config.yaml
norm: "layernorm"
init: "normal"
batch_tokens: 65536
Each number is 500 + 25 x the weight over the matrix's rms, rounded and kept within 0 to 999. Layers, rows and columns count from 0. Numbers have three digits each.

# q: layer 2 attention query, 320x320, rms 0.0536, rows 38-63, columns 240-319
# k: layer 2 attention key, 320x320, rms 0.054, rows 38-63, columns 240-319
# v: layer 2 attention value, 320x320, rms 0.0688, rows 0-55, columns 240-319
# o: layer 2 attention output (transposed), 320x320, rms 0.107, rows 0-54, columns 240-319
q38:453504509495502522532471582572511463496465481496529417477529516465475497532468476467489514503521490547505462523475519527457523552499513536472487458487439471526463545503481517475491554494488518561467513504485453509509496473456510564451472420
k38:502521516504561548478491523503470489426496524504452487526509550531459507496524491501476519537535474534456490503477457501485446502500498482440466483521509459555527499515540504508508478480422440542566498493462501441527517486529499475480513523
q39:507525524464453496486514543471527513501453480527496486479483532504522486501516518518525521496495501447519569548454546516551497456530501500505454490510464540550477570507497544509499473455500492498490462507472491510482507502543553481482546504
k39:491523500496539465572442479511488490475473537540491518462513458492450498527501458531456560457490479498481471476539414559528497509481501517521523426544483470431511456485487549461473539478489468452461518451503515484547483491445519534487481455
q40:528519544439528505476457413447498453493500557479458482483557426543495440494461477516575548499483502486526445463505480492551474475482498490524508518501542460524479600500509503492502465600458474475507428500495480512578605564496526515468509509
k40:493410508504483449508497552522470478539505503496503481542524543556575478532528499552438544475502481488518529543505508534475546483491474493482508556523508573443544472508414518536515487481572483510527489522480501528537461507502530519466516537
q41:481547449510540536461539502472461481531500515485512455536454512475508512493428495492494483523471506512481516552553544445431484503495513472451492523566532514500554423505554487546446487520448531503538493479486435574472547541573496484475486498
k41:450514503561533489493462540489518516535559545508511555513522536505483551540518462551507457545479509506505485506528453477524525540478458521461479486492477522496502488485511580455507515517508561558453556517496514441471451501463428518497511546
q42:483493509541518458527479482524471468548513523514520461510490475538514497504500489523475492520513446530523430486495506516459424438508452499449501531477570476608486499462463545439521486538515462484509493476478484492536601564474549446517549498
k42:465559508452471533487464482482386486516473521508544549460482503499473554441489543517511523458504531476488540490457544494462540441502492523503486527570542553509502495523495512526537447492532489499498526509536458503501523452505460466479501536
q43:557513469431511478431518505461508520536486491519507512519501459485453493534498486499558491489551553525516453541511440495475501495492534489506515519509510467494500499493496521527505444488500491496512472544432503481579458513436423531519533515
k43:533478511506474498455486487520469541494522487473496518501464509495530458463523494526514506479509527518493509448504509506441555485558483459510527559516536496496520582551450424501492523460524507520525483575541458549495534521539494467513484476
q44:504556473464487549510474509477540506539511549499542522494552511470491522521473472453505496414537563521454495526466486480492563492418576501535506447478509461460418492527558508496517419495450480497521539499505509501458479478536452485549556498
k44:532463450475512471488498518485463454500552493482479473486469490533490447536462533487504494509500469551482520463496499552479534537452514504474494503514446515490478537529451453452537475532483562481436480516461524474454526536409518464472485515
q45:449462476502502463540586500450513501511561473545516533478559513511494506552475480505523527543529532493528525526491492460544472450434451469441437545457454494471519495465544498520559545504450483476451483536505511516534517540535470514473515517
k45:499475460447496536515502498480534517467489532530515493511503508520487511512514472472448458445504492497506513552528528558496438538566518497500516525470512484523436576487531536513490444499506494487460510473430520524464532477529456516471542528
q46:464530546513524453510527512535481507595539568482496504476509507516517502406535526553446467456514517517568473432457536487487474417504480484503498506484491513543524539535479462447499478515506482444511448526504492472571500521554534519445563484
k46:465499482536541541504442502470502434450515521494535578529459518507503533523508538483459500514565429473465533542594487482453539492481559497468526463524508511489478466452505505526515455490516451489489572529520521540513550457561521522484517494
q47:514449522517464461445429495482520448451562492481522507466546482487435554541518449465519566454525482489525460482570417533534391527505486478491449465534539504482473523437552533529492493514546551456490500469428489601439547556545511490462493534
k47:496585502477527537567551498516544520480495479489553507488490512480480504464521455449460481456480547465497485466517517497502428472484556531517486555512484509455578569520535531549499476510440497525484529456554552443454482505513433481458540502
q48:525512487531500526536516504542489511469539435518486505461450422533504567498413464518556477536509478545510453468532486531563482460468507413516457479512503515539436454532458533448499500450482474469496513513495535517503533515523497576491539498
k48:485518493514519493455465513483473536461466506499455488566461530488509508503515475469508478532538512486512497491465517515546537514502557500476568542527469533479554408464494474508501528450539508499504490480475460488477558466487506491465528469
q49:469451560503470454581524472507502462513472458576457553485473541511510471495517498506524458489477490452451470489542536547478507544503497520467469540513524467529510503467482501492516516501468512467469504502526481508478572552489475506500469538
k49:462506467470538510484562482514553466483489510479459418460476444512511514548454563499501540464492519488501473526508538456491453496486516486503506460546472458521496518501435541503520487480484570485531544503428515503536471524489477562503498498
q50:559525494437549480540507564488546558488522437522533446486492526508470509476491523456498440514478547471535492526471550512518469520507540524487500436453509517489510472512483503544423527498471520463448539492469535499540532475556463477529555468
k50:441501517521587499515548509507491507517491500485524505519516515515486470529479513473484546542507480501476525513473473431479486466510454537498533504476497470525484534542573473474499459544475498520487527487476492487496554509499497506487513515
q51:495535512491506477468529475543507491481485474511512545489509503583484475519550530515475462496493502510531446508485499500522571488514475512505456493519510449449509478449556509423480468430471540521474490504531486519486503479510453479450480410
k51:499486535464465511490475574526492536523537470540544533494503502454535493500456504492492480540484413464488497510495547437506492458471530520480508464403530479531421484505467450511491493530504448476499489552523512499513487459501499528533492519
q52:547541526508437500523459497449459449465552547497569539485509568473463495463503499550438524544545556488493482496516532506506511456523445460506510487537537513579514470459461468484522510513510511498470480498562510539446503527508541535455459486
k52:509469476498542503457530491541543537508492472496525475493480534516479513521569525454498512484532428477490498517503544489481530463479494502539508453478497500498424556498491491505502511535498481505509574510470563505543547429526495538516432478
q53:516535538480544469514515521552496482451491449500483496482487510450516461481539511473540454488540490459495476426491538511412466551453423519534496479486474515503519467549523482504520443491465480506513562512483524520437499479505513526517478521
k53:520493461519453467434541554446493537496506549467519442462529425491458511468464501512485541509518594532529490524509505514546494452459575471511528492470485500508432491471593504509467467582511508597465479451482419499495482433560489526491509497
q54:529491457513470461450504504522480569460471457502498567470452503490515494416478488456551506500475461454509504520511524469525466480517501426509500531530500466453483513453494490470470496493488500504495492461499503498494579507500595497576566477
k54:497514490530526514550451505508487485477500488513453480473524521495499444542489501559445524467484515534523482499505509498539453566487536480517499576492508595485513461519514509535474469497524515469493506537466507523530501524453461519542533570
q55:469490467532492479528466452499498451482504486500533522478556446615499551519531548478477461595423496500514431569535548554476502432423450509536539494483456490539525480495526538515444492520483500483476529534464503433529491463538480479473513532
k55:465505506528466536494411513475492468493516477526470422537525510446514491533481489583517476470484503524523471521487495513525510456478504445510469493401534460501507525440560525519574533475539490529515571530559477486535506566474497519507523509
q56:462464509516516490484495496453496547521493462495426519500507545511515519504455466530491531410426596456556510435461580530486513510469517568484531544516510503562432485468550495454423513470469503531455454448514574591547508510495454502492465482
k56:525524446508526539546505538527476435480503456496553576525495516435493514508548537460537466524540424537502463533476416494522471589492543432485436499554518502478510555519416565482571543475529484526481512514441495488492473454497565494503514564
q57:517483484548530416520421461479484458464538540588481486448467533512496493505482466567494513560463533515521425494489548437499452474498495477573452566500525506560520551477484464507491483526462430510564475467449495546513559541546550469438503515
k57:486488499436514503499524528467514435543465467517494549516496556521474513477535502450490516466446471503603505485512471576432470551488491493533498554463544526483491478506495560490546438516532582474436503543422456461506450480480469442520415543
q58:555499465472515472496497508454440498521457511529503483482528507536524527541523495474565439486473571480490486521444512508421523516492446520532520451427584513462409454481506546499544523550489497515562472528540570432412479479510418447526487419
k58:528481496507469426446500538510530505547496455504491524518559504459465513545542511519515478491493553547513515453429466489511568470551537490456521464576518491513526555523442506462507472472530543472504469484534471471480489482561556524535504548
q59:445454531517499490413495494510503495525506474484474482475546516525525453517498445454511472511459505474501498440516483491492476533490517516526520500421505517426528451513506573510471526508545495535501475499544474545531520423438434512468505486
k59:541474490479465529546504483500560489456577487498481525515481494395505531495513507528505526516491484461446543499500478537529483491528478455492464435506494489541543511541524522512501476497487485515486469517421487474473518474455545477485477506
q60:464465501446529486552511493534464513483444505560506493455483524487489514445445449592571519458525478502508548536464463465512481485452514564493543494512455538498496491461464484512535467508470429518495430509488525555494501526444536510532496498
k60:530489493507525493475448471445453516459569505426506518502523513510509525487492470467509504485486465502537459481557460538458517534509463485472482553482539477433499452524544514507460530552513469531483500489447444483465464461472471508488469487
q61:496524508508603497485486491470558508499525548516525538459532447470586492538549494503511470496418472467478458517461536493429525468478521508447489469495473455533518516467430521483487469527470500468527509492520494474462501513517519470542480526
k61:463459486515470524524491456455504483476525505420530493500459532488440504475506470530454526524465428546561479522507532543563514495512535507479504535497507530485518482514544495530558420466521497473497478546548511538567512485520465475514518503
q62:489495546452473589546490523503532503549509509441511530409476543562429560530479505457523497471540506422478519489498479471541527524430492454486427509446443493454444445523514571506462454470555555503546502510470564504516514510457484449448503445
k62:511539436553453456515500470511503476568570489481565478548567469480502499491494587468560547517481494480538535477508549561450570490499533525452536576491508441515528492527502442482411536529470468540510497557519494505509471420479535425514389527
q63:510480460498503540485518459520545469521500468542481545511474512502471411518488532497472488490569466523496497422512486488478473549515504519503495499546464498536463548477557499445494494501511459544539487500496518492519515493442460508538477462
k63:523583472479556525466527530510451498494522532444491442519481489525440532489518509495529455532473442476501480545515470514471489510530508546503502473497508501511510480480464492574521488544527486488476561494484452500448463420589525507541537548
v0:519525515513465483522459515442497490466490502510500506527478460507499457513463521564466521527524490495509457500543489479493476484534482513495450513536469511505501484519502509501514497534487503503492484511518479500521487565438506507498489485
o0:498504523485445475497508472454489591453541491509490504481479482512494518494481492500546505538579540511552522489474545550508438492530488486495449493526524494482497483491520488509505547502471541519552455535487488505510515487481457512507516448
v1:499515488498519471521475456466506482462485521528504505480476518510467472508502538480517506450461541513478502514510516478463524537533489523493512535514514478494492492510461491504497554470482461525479454489506511469511484494467501456496533491
o1:504548507520502510517496440516527441517481525534501487515515457533486487458515503465499522496515538516425561499548465561492456450486494519471482507532539489447477522457431534502520509529485509513495512521509457501501464488482522535525500546
v2:534482482466473513517482484503485509468507508480495476508493482517508507528498544513518462480500476523513497488502481511513480491493506543518539479485504496492499517557528551513530501481516478508487518470488470492502488506515511514504559496
o2:513534528459426475509500544453531536536498471481557493481478497511502429470499527479480515533478556493523525462490541517550534451495470484496490490478472502486488490515438534493506479479517530488528609503495486506521495527509521477493474501
v3:505493496477477513448516547497519501499478500499461537487501502478476496479506491520534491520476514541499493495511510474499527529513511480500505557463474474477488472535511477527487434536494481473513476522468462483477491512537447501462506525
o3:466479536501545488544491542465535516475463473518450505477525522518521500496493504499478496528518501533462478465502519499450545496510509479542500515514469492474573512509493538501530585471536537454499462473529463482522496481481479483477498557
v4:502503507494501500472472505489475491529507523475518495543501511478507514506489457504493474486489473531506491548518458475503516522473521501495508521505480480524495555498504512563481452474505480520487521516466494475485477523537456542508520489
o4:486532473533507501488481482502476522513533495463496515488503480472544507483489522534531496488476502477480460496480531503536555467494458503501486467493527469526507500469461500559501507543445470574477543458459522487578479481535510522506492523
v5:534478475507490533523523498485513493517501467494479468533511533528548458511530490565502501501488503496496481534508507485462518485556470493515541524475505515490497496459495455510510513509485486493487499488499497427531505500539533506507453540
o5:547456489545517487545532532506487452511518491498525464462543542511537491450508435532526521509517485474513488488502475557503466532525515504497464488447564428540522558512452528516610529475475488447498511540515484447503507451517510510465431497
v6:510471475520490502517511490474507516525453490525519491477538495472470507517503533545483500515524489508522516481499512509528520552522512491508480467499508518491492461462480476510491504469504518542502531516524547498492492492447469500476532474
o6:526435460533462506505499496529498440530485500499513476505530490520458537465493520484525522478531550490525485471480518511503502539489472534491533450497510546472459469490560491481462500487485529518453504494489520471515543561490465529497508523
v7:503509486466547524517482542495488497486473540459458438550507499501517462437507523478536543511473521529467495456484514496538529527526498502485476484497494489484495502512512519529500468485514477529519482498501547465507507463500512457512466483
o7:537535490532477471445547529481505522473501565500493502544504475530481512486499582504484550490498502511513466447463454465515474483530529462492490519445546517442488486509518490419548465434495459500505519496564516473519520438551516517487453539
v8:452506505460525445510499571489489514469460475481454486480494519505514526516511485498506506483482513481485503525506478483486471490479534494496501468504519515464498516505480506440500529516465488495498536503513473477501544471542503491467491504
o8:543473492497518486518486538486501498484530488472587481540522502507514530490499455490575467488494487508494468415490460502467510529517479499488466532448494494495530541457552484497486472487571548517523463498456497529505535492555511514483520513
v9:533441479504557512491533523501475524463495509493482464542486516542544492493506486507507524491489494480465519513498499508491524521544511497499506489490504512499502497452507498518461476517471528528514508557482553478498514484490535462493466489
o9:485500491503549512472491547475443507519460463492522492527496509538533476510535527552462493501456504460490509494491492502465494507514503472483543483480516526466486482528459494457495552516503484520493453488504480544499545481486509457501482464
v10:479471487517495520481492517493526490488503527512489493529492536518481465473508468480534474453524504451481522527498472513494542493509440536530517448527524534515507463478466492523524503494480490454504491497495490528466480477526510494516497512
o10:459505491514522515475464492435494511529529526518471484529511481522489441483498471489445477533528467485508536456550475491501435480536480447462530515523505454493514534480484480512509506475505554550445503488515459534469511463540544521475496506
v11:478460512483491518535529513508516504496488458487481508489525542542509509500473499497500489472486485484503491553471541523518531510491500456471524515513533515523470503520517488481498502515500454490508548532534513554510521476492475466501465502
o11:469503523532528520510515478484476517468441494532467511487488529493460555536473499479474525477494532521475485561493555523483505531518491504492502507521504517510468505511498546461573538506510416492504534545451400523453512536484524578499484576
v12:541542486506471497497507527509468517472485504523462494509496507502514509534485550464452501497504525444477487513489536507522526484536506468529531520481499473501500501523495484483498474494491489497558501468489512501498499492524484529475487504
o12:495492524497480476541507469457464510490518516467511528500481514518479447460513535529512551503494521498519472454492585552499484490551472501515454579480447504514508440477498523503489515553474451479507529465524537499529540460522538515501496527
v13:556536481494516518477529517509508473414467523496509490487481485451509504524465490520521477508493497503473467481505508487536485495471517479472503499493514481519524470506493486495527477480484532476510532462504495506501540484491457521500530468
o13:465503496467496524487510524562540453476507518519495482502479533503488512495441529525527490477501480507528524517455485471559496496517513427532486474514426533536474486529532509504513457493547532502484452451488504510525466473536530520533508485
v14:478489458499494510460517475466504465500509527506522551512521541518497489468495503517495480519534467522513528532504571499498495499479517469459495456548523514504504465473493488529516493477500509521510493505511495490508527482490472522510517477
o14:466544505552468534424550497495562493488464503541478504522517504527502524485500474497511507477530507489478518503469550466522485498471470515500498471509519475526516506499539522467550500442515492486521506455493454520479498549528484499476432457
v15:493535478475547500460491495478534476526515497494484516477495537469470492501525472517535472444559488479493476518504476499523485479547534467474509502518529508469524510445550509517497515486471488511485514478551511502498518524520509511508517442
o15:456474498442528463469485498501520475508480473502552469489535490438470505538504493508506510552500529514444510471489489485508428525474473495481488485557512466451531485513499470520476510485474448473472544517485502527512473484477469532508453510
v16:488507498531538479480489533486491476510516469501538537487547492484510493508500454490478493494493484495507496532467514534470512532480500520524514493533473475518495501510476500516472449493483500509506491486516500456545524516506473515507506509
o16:531492487521514509446480499477452469492483540496516536452499475492528464466461470538478509483500481520531465485486512507547466470549499513525492506486459506517457533480476505461471532579516469530439492474472507486527461488537471495467510559
v17:537471471460475501517443482501504506472526495493547510502531505504477472508518534494464497473471495462517497536453490517527506525507500489498516511492490503503488507482498490483527494515519491492496523487492523501507504509494490478490488506
o17:520492469546503520487511542547504448501521454463463512459540498474497468561487509537493480514499491508577500510515531480488494496553491474492477514487504451487508462453460473475493546487540501445495525502524536505495480490467526504459520492
v18:495474512509492495513496518470530495509543511525496514464480471495495522531482484522539498509534535516481518547498528479511509524494507534477500486501485479519510461470481501490505509487503568482479485497493519506500504506506497553518474476
o18:472460520515478499435498468521478492492547495487508468469466506484449535559500460512479478484498534511540534534541513468502542536539498498540492470535474487500484544477452516496518544480470506484493493502532485496514385519518492521501542428
v19:548516480499505502484470490536530483509490443532504506494461475533497558482517498490483531538494519510495476504500562475518514448495534447468510491462460506508499522461505499501473547512521501523453513510479483552487487524533536503472524490
o19:494490519517479476540471481518495501544522499484536497556461454500507509483527445502485515496499545579525523534481441514459511449486480538513495515473516481548535516502508477545501474492489544496517506506493481498513499508520523558460536537
v20:495459493487500506484466506502510496507511492509554477514532452482476511499521491490541516504489454489480484512513479505436489540513496504514517530516548449491520480502450477498524509510476499544529504462489507493506495501497475490502479517
o20:506492547489521485488489498466504496490531460485519510479495441511552539485422510499490492524459511479508545499511441499500496500472512486510519515536492485515537510465470498508517464497489569490525492480562528470496486505497511512513491521
v21:512517520503481533486480500518511526473497491509485527468510492457510491533513523500481497491508483451503494515517515530517490499562491529447502495444498498524499547509503497485527514476510483499525500459533477524452517481444513505549476438
o21:487455532538503501495487484512505521464492502486520535509503430486490476500550567557507470486545468455488494501502553504481489497527478474532501496558504488472540483520542475453520454482519477503551547426446480533495514536485506494545545454
v22:510482555523514511529485524508489479504458505506476533488555506504487484513535524476483509502464512521493477513500512489505489481508472509492483520510491487497533512505514503509486504508528504485509506485506505481502522494524500523497515470
o22:506532500496514483529553517476497535497487458461454532433499492500502471512548537474480496487497525558480493504499506465520498486514519479477463539507549477471515552516504508549539529501514483457536494456524506534472480499478494466523523524
v23:511502516501505519493467520527484480523504518514485490515485480489467484485490470506535499494529444516509468492511450501512532469485495502476511472552476499509448492505453530557449490505492454565496527532510485522514485535465498493502508522
o23:515458472455544497510515447485499529475486523469552506513438428524494469533492462488482513563514530480499477514486516451482482524509509537522546523526467429512534445514550494502476487518512479547474515527519478494470497490497543505488485547
v24:492477499518499462521533495485472482503484500483519526481470517463501527482491532504509451474467522484510565517482502514511513484498498483510484510499486525538494484510509489498489558491493526507457485537502506513538481452511465484492510483
o24:506477506469471496499495448508468518551444512508581453466526518488457515511495450473522488484451514487503516481512483503437526456497511520520508481520476531505443502501508540453521494488522521503480426505459516554471487472470523495478475466
v25:522491492517557481510509477518496491522532503495533520495517532508517482469475512514506498489499518543485500570563523539520506528498477521513501504532464508521495470490533500487531494522527484491461486496481460509509463526499479503525494493
o25:511516451566488505493497410492529498521515503474510467493551513495461455478476448550501525514508478522501529499456523488478486450475552488470458501503504481521558570512473433495519496488480474480498461500502480489503535489505456458493491541
v26:518506486538527482523409462531493516513479481498539484481470481457505534484518543470520526508468509495502516459500489499512480470478512508518443435507490519507546495518501499484486535505501521515475466504517478503493507504502492485488518521
o26:490514525531515552552464469527530554489501507437539483436470436525490515455494541465462519502496484454556497523458486523508504490438498482496467466535492478493514479530511489495511443493573542509499480473504502485530501478549477499480521539
v27:513476501527512507516495486474506503463498542529509568484521505491511527496478476455474490513506462481500495506514459496518496540499493488531504507490506465500489529520470547507516521463492538474540498489481502475515472500528545481534489518
o27:498465466492479520490535502487511475448474537456496526453551449500506464472498476512474502448498475534495513536477461467508479509455518515552528452534469459473498515506514520501495518519513487497531505548514529517534472490466463490521528567
v28:523509504512499533533546487497499538483521487514522489495488484505498486518507541487468490482472470480563523528524515484530497525555465508486497496501509519536489511500500498550456479446500498528508501451488509476530510510505520453490478510
o28:562459466494527458465509473523534539495443460515499524497527469501512474526523496487527487549536526481494521479518516527554531446530498557476512481455440483519444453494477527516508466491523513449515521506500455497523510499484462512500478532
v29:519505499497493484503494508513548470464469535504520498496463521461526560461472481528523474477497486472527492516512528482511513549522483458496491493500471491469538519490504517505539516469501471466534464507489500489545477527493508523519534505
o29:459431448455470514497460520524493479487483491494525518489489480505498498439489550544522497533526561471554534531477464529502538479466547474479498510507468462482490516426547456495587497521487516469556496521485500461485516486497482501538503468
v30:517486510499512462493462491516490471510524481500506517532508496521507470485507476472472562471512478519505477535509484510544472483510489461549479501510484506453457451523500486474497470492520528504473482517514504506501491504476434493510495516
o30:468540513507506494520497548461513464496431469517476461494501509493448542491438521511505528504527502503534490490529533500478437485531545500511520482534508531500531493522495474518509514480488496547516521533479507494418530532507476485543525550
v31:494470548450507510495505535513526468491482535505479531521478546499482482520560523504515547506487534505509485528536493466474518483498521501464499489507493492530511551485481539482519471450489469534548483478512495477505508520510510456489519537
o31:518507462434454521474501551490505488537501535443548561446442505518525509512538486472494511508497551523473486455475508458479544526501526500488534530444531489511476507466433518490512495479533556551552553476518499536500525537524540515478486472
v32:523528462473483503503505542503492468494473518486529520542487557544526513487509526540462512487481497516495507484466507464476529523511511517531480468500485517498583448492479476435508502509485470504526500498479497481540500500506514487516471498
o32:539519471478517526484497528493496512507514549489575517504517556525467575497547475515530495514486477526495545508466512502461482458523472474511424481524484506497542483510522488467500509485466485474512528481512543504544508517464489505491502533
v33:492498521484499483446511553525498500545509490557498493525504476500483473500501476518495462526459514493550479446488511485501520499503495503467525477467482517486482478515535497511494488490518487497462489497479509533506494511496415481504514542
o33:456447442466521491464515541478515440537500456489433524496534526479510497493483491510517489506503498499539515467522533505501510495496475536515498511503463520513477523511523515492486497543494497536498520521449484510504513468529505515486460498
v34:507496511511488489514511506530508504478500478478458527467482496504489503482482515524469491493495494503512430495508486480465498485493458490511487479470472501479489499522475489487509465534535484515509500527507475482473502551496475509502470513
o34:570479517512452503506503502536532513497498509511424547472531503470529440447512495516494492437498513523476491455488553513541509463482554501482481512467509517507506535510496489528491451529527515537523491535523535532513517500501471503534489487
v35:438491537500487501527489487496510497478469510518476485496523463481513503490508464522460519450512464484472515525514495478540527459498472512513481527502481492478510455504530538538490491509502522459516546471486540457551477508516510520500493443
o35:512487480441489467478509541493505518462522474499489458504506561474463477486466508512484475508494535528478502522507409513524484481513477517536524508517499477541506448475503526522495499561452479504476474515513527498503456474469486478492520491
v36:525476494527489442491504543497515464525505529502528509486486535504467539541500491490499502531475511487514504526499465509513498512557495515504480486538461526483474488490492474460497478465497487520539475484515513503487496500510528496497537514
o36:528531456542490505471518479505509481508545582546469527502493492512430529497448526492512497471537499474497488508482480482496506468533506563494496490535501495545482513463481523512482519479487477436529526477502422545528492553494488487499488493
v37:539461502529494480484481466526491486495492475451497483495507521485506514481502542483496484448491461537542519498510470489492516508467531497534511505521537478514451520473539547504487518513491499518490509514485525479573492463475512490506482507
o37:526506471442515509475442466494489548554446540404550491505505565498509542504496522514506495498444465502493510493518485545512530492507498545573543505525469496509477501518525502463474461465522501526503487521541493461501527519520493513480533508
v38:499552493491505493507498508504549464518527512478493525464543482489483472541521507522487487494483543487528492494491507514553541536473480549453510500515474506496529490498492514487461497548502502517474503520512505483467547530485466481540519479
o38:503511508499508465475494515529517489517503496470467534531530505457490542554483455518536542473533509481518485472509534498528522482495476528549514530489510481531459464484496500503528544485487538507477505514482475476433516441486432487499507496
v39:546510507527527501467493502485488526485487515519460516484498513507494479507490504494539511487469493474476499517525472511501507493482477501524528509495494487521517526509517487487492485489465498551477508485458504513512515445488467514482528497
o39:441461543486473480517481479465507462488491481486502491534522502515501503527477523487458497507503480532523477461509509513481490497595519481503461503526495483543523495489444482498496481513564486557508450512468525511469495517524502492448446457
v40:477522542528492512520474484524513494495494467485480498489461453496509531512466483519483489469488499518481489486505538505565459486483527522487486514544476517500453516480543503520539479458510509513507528498481485481521496514495479507504530470
o40:465486528460495503489450481523495478534496517459460465502491539511500501527469463493502518457551474481529502522495530509493518464491555497498503471488520479541487481519518491501508500524513464550496509510498459497511455475513465544524533475
v41:476502532504500496510535487508490487514478479483530471497535518465449505505468532497477508463492510491508513501505474492507442507521515509476478509485465483511497481437532500509534464512511479456473509501491502475517456491473500463545488487
o41:489487544479482513537572499514536477500527488508504493507523520484500491503475488510511487468431480473486508502445472533464458534473539492440537510471501501506508492478517501515501483513524484482511499533498487510543540513465538494550544505
v42:473495512508481531480522508497462502514501501481464533500451481486458546518510508517515490492483523485453483488507512497513499501483507508486488508518492489502479506491462493486480468461446508479523514515509488502484515511536468457485484487
o42:443474504488459529556506498526448503564550482487480487505445538465492474512475499491503514508462492484512472461523515554501530511525504461497459522447461480431491513547508546466476535466465522544538497515533526486514491475500462571503524548
v43:491502512491503505510518477507488512486475505485501501481456526544509470495499469531516481508499522488497499492521526549519521443521534470486519516485542523562498502544503530508499487533503550496501523499489508507537528526495425498518496487
o43:480505518554484476472531439527529524446504509484451565559492515469509494562492529513516524528545495474520500497495510493500519466498510512534485538464450486494518476507497511477520490490442502508492539523470553533476489432496519491531523502
v44:463516480502505490500517502477512458533495520511494460505500492492497508505514550443465469526463487486506513528516431512532466455466471509499503493510470498487508476496520506501520544546491506515506485497480502480511507455499530504478515503
o44:513477464486545493429491490486533503485511531462494554456552473528448486496456491457480485456481510460468510569527495475504482474502519517577497496463452476458454498477480539519489450535510452448518516493491534544472542508487503474535479475
v45:525499526488510512528497514476542491516474484484530520465480526480508466494504474482492474489533486502529526518518503494496484534485543475480529461491512482499494475479496487473476494509524496459508496500527512509462473490477495480514525478
o45:481514486477464518523493519497460492445474468490532496500491508526495464460537490468484463496503510499478466460538506520466475491476532530545489546534498479502489482475483532440480464545529515514484529502539519503457532499544454504518475478
v46:502521489478499531496492498473507478501546480468476498530534484488485468513496488504465541512533456494519482514502490518497516492473490465524520509510471485501501472475516508500529491485535495467535491462466519516494537544482475488471453513
o46:524464486492480503441509467498537492475566458514505494490534534509524517481519500526468487578472477507517482508494520512502450469526530540531464482494484496481495589452479499537514492477494461508525478503471519458541454523527479496503495457
v47:483533526536494528483463544478507491485483510490516478478486502522534469492478490498534514511453488515532482529493479474470532511475533468488490563522496473483480523486494497513540492515502483498494497491488486450524527482501506484490476480
o47:540546497553490472456493488481473515523504496501503548506456486496508504471489478484547506476477522430492557488482494526506489498532544443525483530459480471529554508477478503513502465495519549473554472480498523507490497527441498485499491522
v48:491531475525509475516469516505469448471513511486503555543520530504495488506551484551500461528493499487547543463473490482525501482576496515469538483511479499455493493484520485528548499514486501528479475502537504554518494522495478503515502471
o48:508525510474506566496482459483508499511531521507489510515450527485525532496556433511534512511510514486515533530504528459548488492504453527505524463505531478450529464482510522494589506456518475540489469526459502505477526583479505513467503499
v49:484501500505472494469520489501500507472516535459513473504499490461496478484504504470490470494537472486485493468496547513508498508525471499504491509496458507509493491464489517517484495459475490501536477513502498502523531490499475507484501499
o49:474512511501533509497508477476491524484549528484471470514529541501533480470529527467469518489520485514428494524472544531532467480521512498530495468521521539473489435497544495544508526473490476513487498452562515509506523432476499503496495516
v50:520544549486482507490508496540489515494490523501509516514520495524510490483498528472526514521530490487465516503496515510460479500488503498486524524483518507517526526525524451515505501458486504484476570515506508497491484495524510483508482525
o50:527484508525477504470530511477472494485503467511470496521517498557545499491473506492511536508502474564479493505542478471506472460479489515532499551510517508497539548480531459481548474525483495546498496479532519506453445497504498453520500546
v51:537507538509470494494533518459482480468521473526497484502540483518467475483507531506526500509501494488540486473515527450545491513506461523508497517445499469536517492485471501458524490512503474515497534533499490498510479460510468486523493465
o51:496516544480499532508553501506525518522502495431482508486505505486526396527542531526501546469477526579487503477447495513505527514520465493483530585442525495513448465532470505466465511552488461485502512527516510470474485545525462496499513487
v52:515548511519486507498505505513498521510498525543517511483465490526554490500505467503488482483492548512563488461490494515550496491472505503507500505527480522515490514500511515455481502500488501517519486522504500501462497519504499515460483493
o52:470512473492528480560543519473486494487488472514496546540525493540472477493495488527510469485474452509512468490443551509481441543550540524541540478475479469518474523495484531479525470486516480536498473498464529490443513486521496443487496535
v53:535451488560476525498519462513501498482469512486511505525525486481505523523475481508461457489523568512524471476512508445501500516510491457550545467492518508499511486505445518506524516522503511463542461501505497506513506462506528485478523490
o53:496482470511444549498518491516510455493519554502473454469496525454498542493553542542470486528512487502493452474449553476492484492507537438500495490457454502498518520521553491487504491494526480488477438523510495445521521489506463514477503476
v54:538511487517502498519496508474547533500510531553517462485483562520476493466487515506486503502523504477510500490492467522489493486485490518494490507522496467508503490517466492516527511497474486509519484460520500477513510500500493478497459517
o54:507532458480466509489476501505447508486487538482533488534487503478482481510478522480464480528503484495480492444485529482499516493520507498503512453518505482449499499521456545494534487512520533535482508495499499523530465502573490472502434520
v55:488509473433466492558498483490529481529516492496495518492497508513482515497467548549491514488493442501516506503494529463472559490539511505491486458491510477473490531516507501498547536475484534541502518525506491490510435514490496482499518516